config.yaml
head_dim: 32
rope_base: 10000.0
init_std_qkv: 0.0558
schedule: "wsd"
doc_mask: true
steps: 5615
Each number is 128 + 24 x the weight over its row's rms, rounded and kept within 0 to 255. Layers, rows and columns count from 0. Numbers have three digits each. The size before them is the row's rms in percent of the matrix's.

# layer 2 MLP down, 96x256, rms 0.0939, rows 26-76, columns 0-127
111:140102160153143086135165142105119108146110098111138121126121162176145140110116138177090101106162115138130130153117101138127127134109177147146146147173097113159129111101134103142154119114113109126103096113137134115144143133132122160160140164124122107121121109142126167153112110177152110147112120137117140111167156166111104130132118138174118214098128114143178192122120122144112096083117
101:140126105173107156138174160115129157086141133161155114108111113130158087099088122144121131103119157131062169097164125153136149148117137150174104169130107141153152130130090130122165114132141101118135142154080146139126118150126144113119129111146119112112124143085149150117166150112095111098109151091147143104146143122120142124140111064137156132140130078117119121134143139133121085105150
099:086139087099147131095103110117112151127090097103120129133112175149134119135096139129114154135151131128143138123118131138138116147133137140155105124110151125122136113123084127183107121158127117152158111099143083130116130166144110103128151119101121114105113123118121137125182142120130080111117103116101142124152152157121105169122141094090126135100167134113162088137135116140142133140153
092:124117117148097111141089105146166129102113132168122121110150136125123123118073100143104167121072109083111160128171120186151122127112148160119131121145166123139169127102142123140100136126143077139133146113101095120093124128151112110104142134111092156144155151118125125140160149118133128125147126120114114120139121113136091132142134114121180128150136131104133120175112146121193105161105
101:129138149177154094149116102118112128149143136130144148128157175157122146133154142141119135113145104123126085203140087123133157111086164110130131089134139102157123175120146126184118163145153135111134096154139096085170110133121154073124103116105149139131143091084128157164142087114128136177106146117132077147109178130115066109112116116155122113123181129142133147158140101099189114184155
088:146139123134175051162118165169151109158106094131165137155120125125102174145162123089147126140123133093140079125137140117147155085114117107078157109138160084131124158102151148094130101120128124143118140138106119099131123063138097094121094123110133118128133107094107156136147124094155102138142150138113131134078133146140128137127147119122152125124084074118123160164109139124117110156115
100:133159160070175163172094156130106076170106076142129124123115130123114149152159104144104130132131130172123160118108120108141116137088129123094144118095104110147130175128108125145101141156107131106124099128120102150139117083093092099119132131154140129107151147096127158167156156092123111136111149143141127123113140120111108172172152125112101118136119149099096090086085161091074109181083
092:088188148089141149155081128129142167136139106163169141153136122133127115129100084133130124117122135118109095117128143142151114144161145109161118097126174123162196121116167135144094162143125148104132135104089135085101124078114158142140117141102104128119093112133158135147140133128064058121135146138115152117130158134181109118135137100102151120113095149144155146158085104123176139144128
085:157162134099160099131173133109123114153095104090170145132110111112123128106126166144173120104136152158121075125090167150110099112160104113114126114115113142123104155130070150151143131146101128139120108111189148174128111147142105124147129127121143072120124101114097138158104131135123107133139117182131139137125134169136145143104144122126091109068130111101113129139136116152116106161116
094:109119108158133134153130158154123179121100142112151107113114112130138117129136076070160199133120131104136116133139125120068141127132131105115131111134163154127104098126161129085140111116125128172111084145156154159113173146149164127092138133105104104102143162168167101072155156165130162128142114158129161125152132135158178129115157137141110155114104131169135160072154124131140145104135
092:149134111126100114094109136110139129139111126151143164088121097153130129111117115140088107105128102129137119106142123148172126097111089124127092150145119136110125155120107147105116128107121117141131094113109059136149112149128058122122105130129154118128148110143140141119121100109131138120173148106129109107191108197112114118110133141129169144125154082096126096126108112140144148123092
081:134122127093128103152126107155116098140138114127092131177118121102100093159130115126094137114188158148134107112081129158142122119126147108136125115153126155133150154069100130147123149080113154094112137123145142093148120172081128123110168178119122106124086135120164128101137201131127097152102138136114143145127144173152166147133110120178113114159109134138121108093124146165126131162117
103:115084129104112134083100143093113145132161157110092126160137128146155144120143099116116148133079106063102120108168127089150151160137116159146101064147110113131152106149119142100117159090156108146121113100103107108071160092098101125139135163085145125090110093120116137100173153125113083096131136089081149111107127138151105135119138153136138132119123127104145145095152135111147140099135
098:155125082123101175123129149148124078162157129155081141127155093087135132129148117133124122126134098153125160112131112100082120159090091126122110139121115103119155137102107069166115137142117127110152103142141113177100098132114110096152161130132110112113142140149128145128169160097153110133108129117159122123096111127195119163097137137102138150132133085146104119147134148168128129114119
086:125148118123151127158104121135160067147139131120164145145113102162104165120138140111119142106156155114108072113144094114164109116139115130147146110119092152149167129139115157126131156143106116137103123168088145060108129141085129141080115119114150107138102112105102127122122147132125140112145110138098133098126159106113137114103138155151153189148093096136108162085123120142169136130118
103:104120148174128091094106134147103173093140148097132126161093170162110151115116110129128114119095109131195116174101105143138184093140129099074153136131142121125107110151135167128107101103128125118132154116133122095100116128138141157132143132104105121119129119155117143110130111125164147134103119127155108133118151157115108151094123154156132121175159166135137173090151106117142096103130
239:085119151147141095125097141090117113113120086101132134113118109115116144151137084162120098128163168164123126101105148146143121144102159138158108148118121121154123117102144148115088143097125145082181126103115144094137076142117173146151165170116107092081179094149142170167129153114134098112146147146104112090134108145137144104146081114146114133160118135115141145118140154169129128115174
084:121140121103149145111121110165136182163119126128092145127111094132100168134176163133158111119135114140171083108119152128131130099119191184116091110122143163096150127108140161161153143136107163123110097114128158129097118135133131083146098143093088129130103162118107088148119150131108132080133100150132115125111131184097123155147131133121113121109094157156138148111127105094111136161127
091:120148102132130121114133149112148158106125143145112123145193124129156126123137111114133119112132135131132187173136080124144114122109088067086129166108139084106104088091146093121121116105159132108111108132125131123153143064126164103167135137107134111128143111096133120145148113125155122139131125102159098094105156073170147103097114143137161090121122067137090111145082138125145127130126
085:137108139117166118150147141153116150129106125149132143143112115156137090156144100112089158105104157143063152129125099125148132116142102107089143150155131134116103177098176155135168136130122160159131131127133108137121172120093138120148052081162135123158125136138144109130152148158108150129113090117128110118131125162136112114109165113127141136162148110120131125108129159074113140135148
092:131141083112147113120124122124134086118137159134083111111142118141126087108071122156065149146142131155145133140144107129121187129043166148140098144099106126089085157115132146115105118155146060138099101103112058127139114136129130166124122156113142122150135092127133128128160117173144163112163121115093127133118161114108159123140116132175131165108139134109165164114073131177159111119105
096:134128149154117131151119143147124113132132150088108122082088145114111141101111114148080106132106142127130084156127129139124114090104138129119119124127080137158120134117132146146132108125122116088143106113143128120129116118166131164104104150166110150156109130151103136159109084111126152127149156115154098099103104162112093100144113111124134116131143145105092079137169172139102114107109
099:134126121129158078146150176162084129151112096141137102156089132176107138127074138143124129143121117139138109130068139115126133120144107145154121160118131138138082136128103107127163144156145139147100130190094149093134147181095130180167093111148133134155127147175138065125155107134116175112119097169150138123085127154098133114124123112148087132126138116130135124103115116147134134117123
118:107121119140145100124091136070154084122088075111147129128117111111117132133125125176117104117188155166129103095112126100136119161122157125165122133139113150148135123117126136159102103115096139075147128109122101093151115145126121140130215162147127107064164070109125192154106136170131087131136143159104111087192136138141150119161110099136140153136155149113119135107138137154096103095123
093:141149122072142126166153170103131127161099138136186150155112143142123109148137164119184204078150131127127150101095124163090149098113146121142128125164189134124135112163128136136127125124136152119141108144171114110147152153162123096150092138103136099133129109127113100124146129103133074109132143123131183147128128113119152138107161116120126101100109137144116124132141134122135162167069
078:146117124144116147132096166107126105119117123142156112127103143147108153109112139102145130088150116143183125145126102090113133100115119130117152125168125118191115135123136159148101139110125141110128154108067100152148173145142118122172095151089149137140152164110112089112143136115102150137103137157140133137109117149151143140124117120100128136140130117130174164026126124113096136071122
091:115127091081086123136108124096125101115140142127077094138076140140144135139081108118156154086148152165122137103120152160169132149144168084130111088138126108128115097125142115150099087160132119114121086132161118118102091221131118124139112102092136126138120116126129141123114116118108151104130111122126145119169124113124118128137099112122108124127171173101118106146134112169129120114150
114:141117144157137123151100107133095138106101145123160098148138208157131107167112143118145120139118102113170121163140097102161147120143125077130142157087117159112103108110103070121108146138125112157103135125092128127102156164109091122128135145055123117119125149153113126100100123123123102077167096120140155147136161089098076153122134153119156127161069136116167154069124091084159152092142
085:120091103125128135095133112125095118134132126117160116137082132131110140179193145135138124136122124103180170130122112118114159131105135171140107093150132129138169146157097140095147138150153141144140106169140139105088146116132067158098087159096131169151111139096143085124139178095121130106131130104134159130141143118146146130115131155159121134153146140147141127162154115102180219130110
102:118114115091178103144104112157127130081117130108162139115146146150112099148142102139071122127139097116147070153116159161113102101119080117096090122064106162129145133128141144172122124114125121142140127095096085116139152108122090100115098152135120106162136153114141135144163131105123134082149115133131102199113091130129124118136171124120127137145131111089144080113152128098115149141123
088:112185130105135148181114077127159128103089125122136067184126161180122148100124159103165131144112137113143109134114105084104111131111171105103161164174134149127109076126062116118092131135115119139139104115138109119145136130147131107161108137087145135146151084126139088129102125151126109155108149149169161118119115131126107107113141138156114083115105131123141133133159085169126136154159
087:111185132105120144124142104135117112110129109116114112108159135109110124128134132139141151124109129108111130122122139168142079164092111147148099087134163133123126076126101151121131116137093174105107121138126115111076085147152130115146155157110092095122159172090169136139143162108135136081163162174145129128173148149111135119126131121070121175107096117136120162158129103122174125124100
097:106158150083153110127112125127186164106094077151147116154123144167133099141127178107159153136175093111135091168123133094127107107135142118102132163084167111108121155120129131082118136126137150160109117144114134095163141133132105119144164084108117113109112143085131164123156118132136061122111106095115156098114130135124109095151159136117074141111085151113135116105132141116086125148111
095:111134079110106075109106139170148134123128161135069143147090124132137132112166128125071094139101111133123104168138137110141113115129163114117107140153089064112124125155108136121112099121114108119148138074143117153149139084104080127110134154174171134147115152136122105115140095145130126143178123108148134136150128089136119175109122150093107150127111153127119133087135116154112116139137
091:128156154098150147124129129120159104169105124155100097174200122160108108119151170114165108124129127141122141131140112140094134112091155151103138136144138116083107102142129053144126170136152137114138144140089177155125105145100145093145115125113132114155126115136132140096113165168164113127108146133179105141118148150141099106108139118145139102173040137160118126135091133120108123146126
088:140152126192148102135141138092110107122138131157133109148133114150105141090152183160131077097115093122086138123126156122094118170111127163122123101156145156104167176094132116138148130140122121120125144121131117145133151090121094070138130135103147124144097113110124126134129152126136138119126138135179117147114171147148130172091147158147123173116135130145174133156127140144129080103127
121:133109180132093143151132162141087086125114159144123130101114136108134152088152162118194121127117167131128147119146147138082159165135168141141101143149118100160125152134109119158123148105101111113176112116125153130125121143124134102153128147116154122137182096141128081133147089097086128128111183123107181099153113111121140151102128129158166157110131152127120114128174129186090194165157
095:130127120161156131095133096094126158105142183132110093165145151167110144102085133095127119105137117145158095147131091100147118125129152098136134095101139170096104149086150178114106112122098115126125118075116126134145116127112117118160121124115132120126106104130167162109098129171130113103133125125134131151137150094157070113104127123157164132077149138149175186123119104194175150122133
101:122121135112091091079109155137143141135149137155082093181155139152129151145135135115144116140143136115147172135117135102121143134072113112083115107171101148126179086147094106182088095134130140103156118084133115104128105129129103098123079085125122130177110111126155106111128111077161114121098140131151096143119158179124158148129120146103135154128142091145123119158130136142105115149140
083:133128117114107126116116097107118124140086124132126110126109153146135121109104123144101108161146110105148120160171135161153122100119145115154115154117119081118099105084126104133125124138169110132139108154154088133140113123140131095151123129122130101150149127089125096104108123065132140128126122093169137089162116078121127114107125131180136097115137131116126123116081117118125152151132
096:101145123091123102117106046187135085064118113111084129094121139129111127142112111120137162124172134130141125163105128144122123115130094119117122105158098142056116147174123165092104100120125125155133113131160122097120127117111106146154121144140116107153124142118102123136143080121091104090210118114144098104129119147106136157147111121145115103148109131101137152126108119119143128127127
089:144125161150157150152120119131157122096127135142132166125146146097119126110140125124152109153163142135108124171134128118136131155175110111129107125131118107116099089106121100123144128077107122145100119119162145147099144094136158106146118166112119133101162100135145100125154130192071082122141148127111152100159110127134103146168138110151123108097082087104164159155109123151146142144103
091:117135126142124092168122130154139143102111126079128128156186103128128113145128107128100127176109118119115182119103127098144150099118133162110148132098165059137125141127176107135119130099099158100164156132081080123134103134139113101137113090122156085136114159134122172151117129146139112139108157131137110135083145138157119129092140140095169140163094103080154102121110139106153122122151
094:132121119124093123177103130151160129138114125159168116118098146117111106160048116175137140164103154099118124145131127152113124115184126087139125125144152134167147159114104133188125165147114118130129120185134157089120100144151159145114117105140104128139135184088135106139120109100081125099128137137139120118154089130123118136142098110106126154149179139106125119135163110103157099140116
095:149132079133135146106154149157119180159124132155099137136143126117144120115141118112133131127109165113123146150137118123108109114089105110134088140190164090105135148124128094130157139113150142146095145143141129157139162110144123153119103115146144156143097131130111137130152077123071144095089084133146157176096123179167151116116146133076118160104146089131125068109117165150165124143145
092:127133092146122138158122109126135158139137143118092119138079126100133123171146069112094123161148175147141137132136111118149155113151135051139097112162108099108174147098130121104129088112138123108133107143129157099133139121130157116098132170104116124122124099137180157124133113135144127126141125118111132169101101090143109117143110137151138146106123135128128156162170157145150143170109
094:161142164155116163133156147119134175127140126113107138126193122110159107142140161106154164110088093103128099166160083109139188120106072137120133113118112133113115166145130113078138152131159122105109131150134120152149114060097162124161124120098137170128095189134112148101139127096121085118143156104142130132117182068115105148127085109149170108125112120113132138127097120098107136125184
102:138108109141126141158125102135124147124103147156092147124088153132134125141142105084166106127135127138160137168132150110099099146134172125046109128112149097094117075124099112093137126104099150140126123131112149106133152104129103154161103151115130136155088144140159125112111115077115074136158118122107173104088144158171136137079130091144129109103085139166151108163130106163150138119126
097:116151116124152131084117106123135119104108122109142131152120111151132169122126137140115104150110090129130119123138165143141149132161084126152106098085127144116172173107089164105132128132071144135157128145106140130140130120119158162096117100098124086129110106117140175123132101181154136082121100138145140124134150140146097129083092155109147140148129105143118145121144153153156129054155
145:131113152127149094144122143131122120159153106153154129127148179129122138124084147129101132121121099131160141169129123106144162077159108139091147129157103118091175117131133112201110105126140109160100115153126102152162105108097114166128134128139129123144141146089111138134152089159172159126105140120141103189123161133080112156120148135143119166123125138147129106131101137069116084114071
093:111105122058112145131120120106119128113208119129134108117118109162126144123160134136129106130122166112113112084131150138164093146143125121148106113156130140091103151167137148141127185140120114136113132170128106175145133126189060125104145140094146113126118148125144099104124119132143142138155105127123134116128184139174170131090122170137108159108092160133143176131172134091124102117111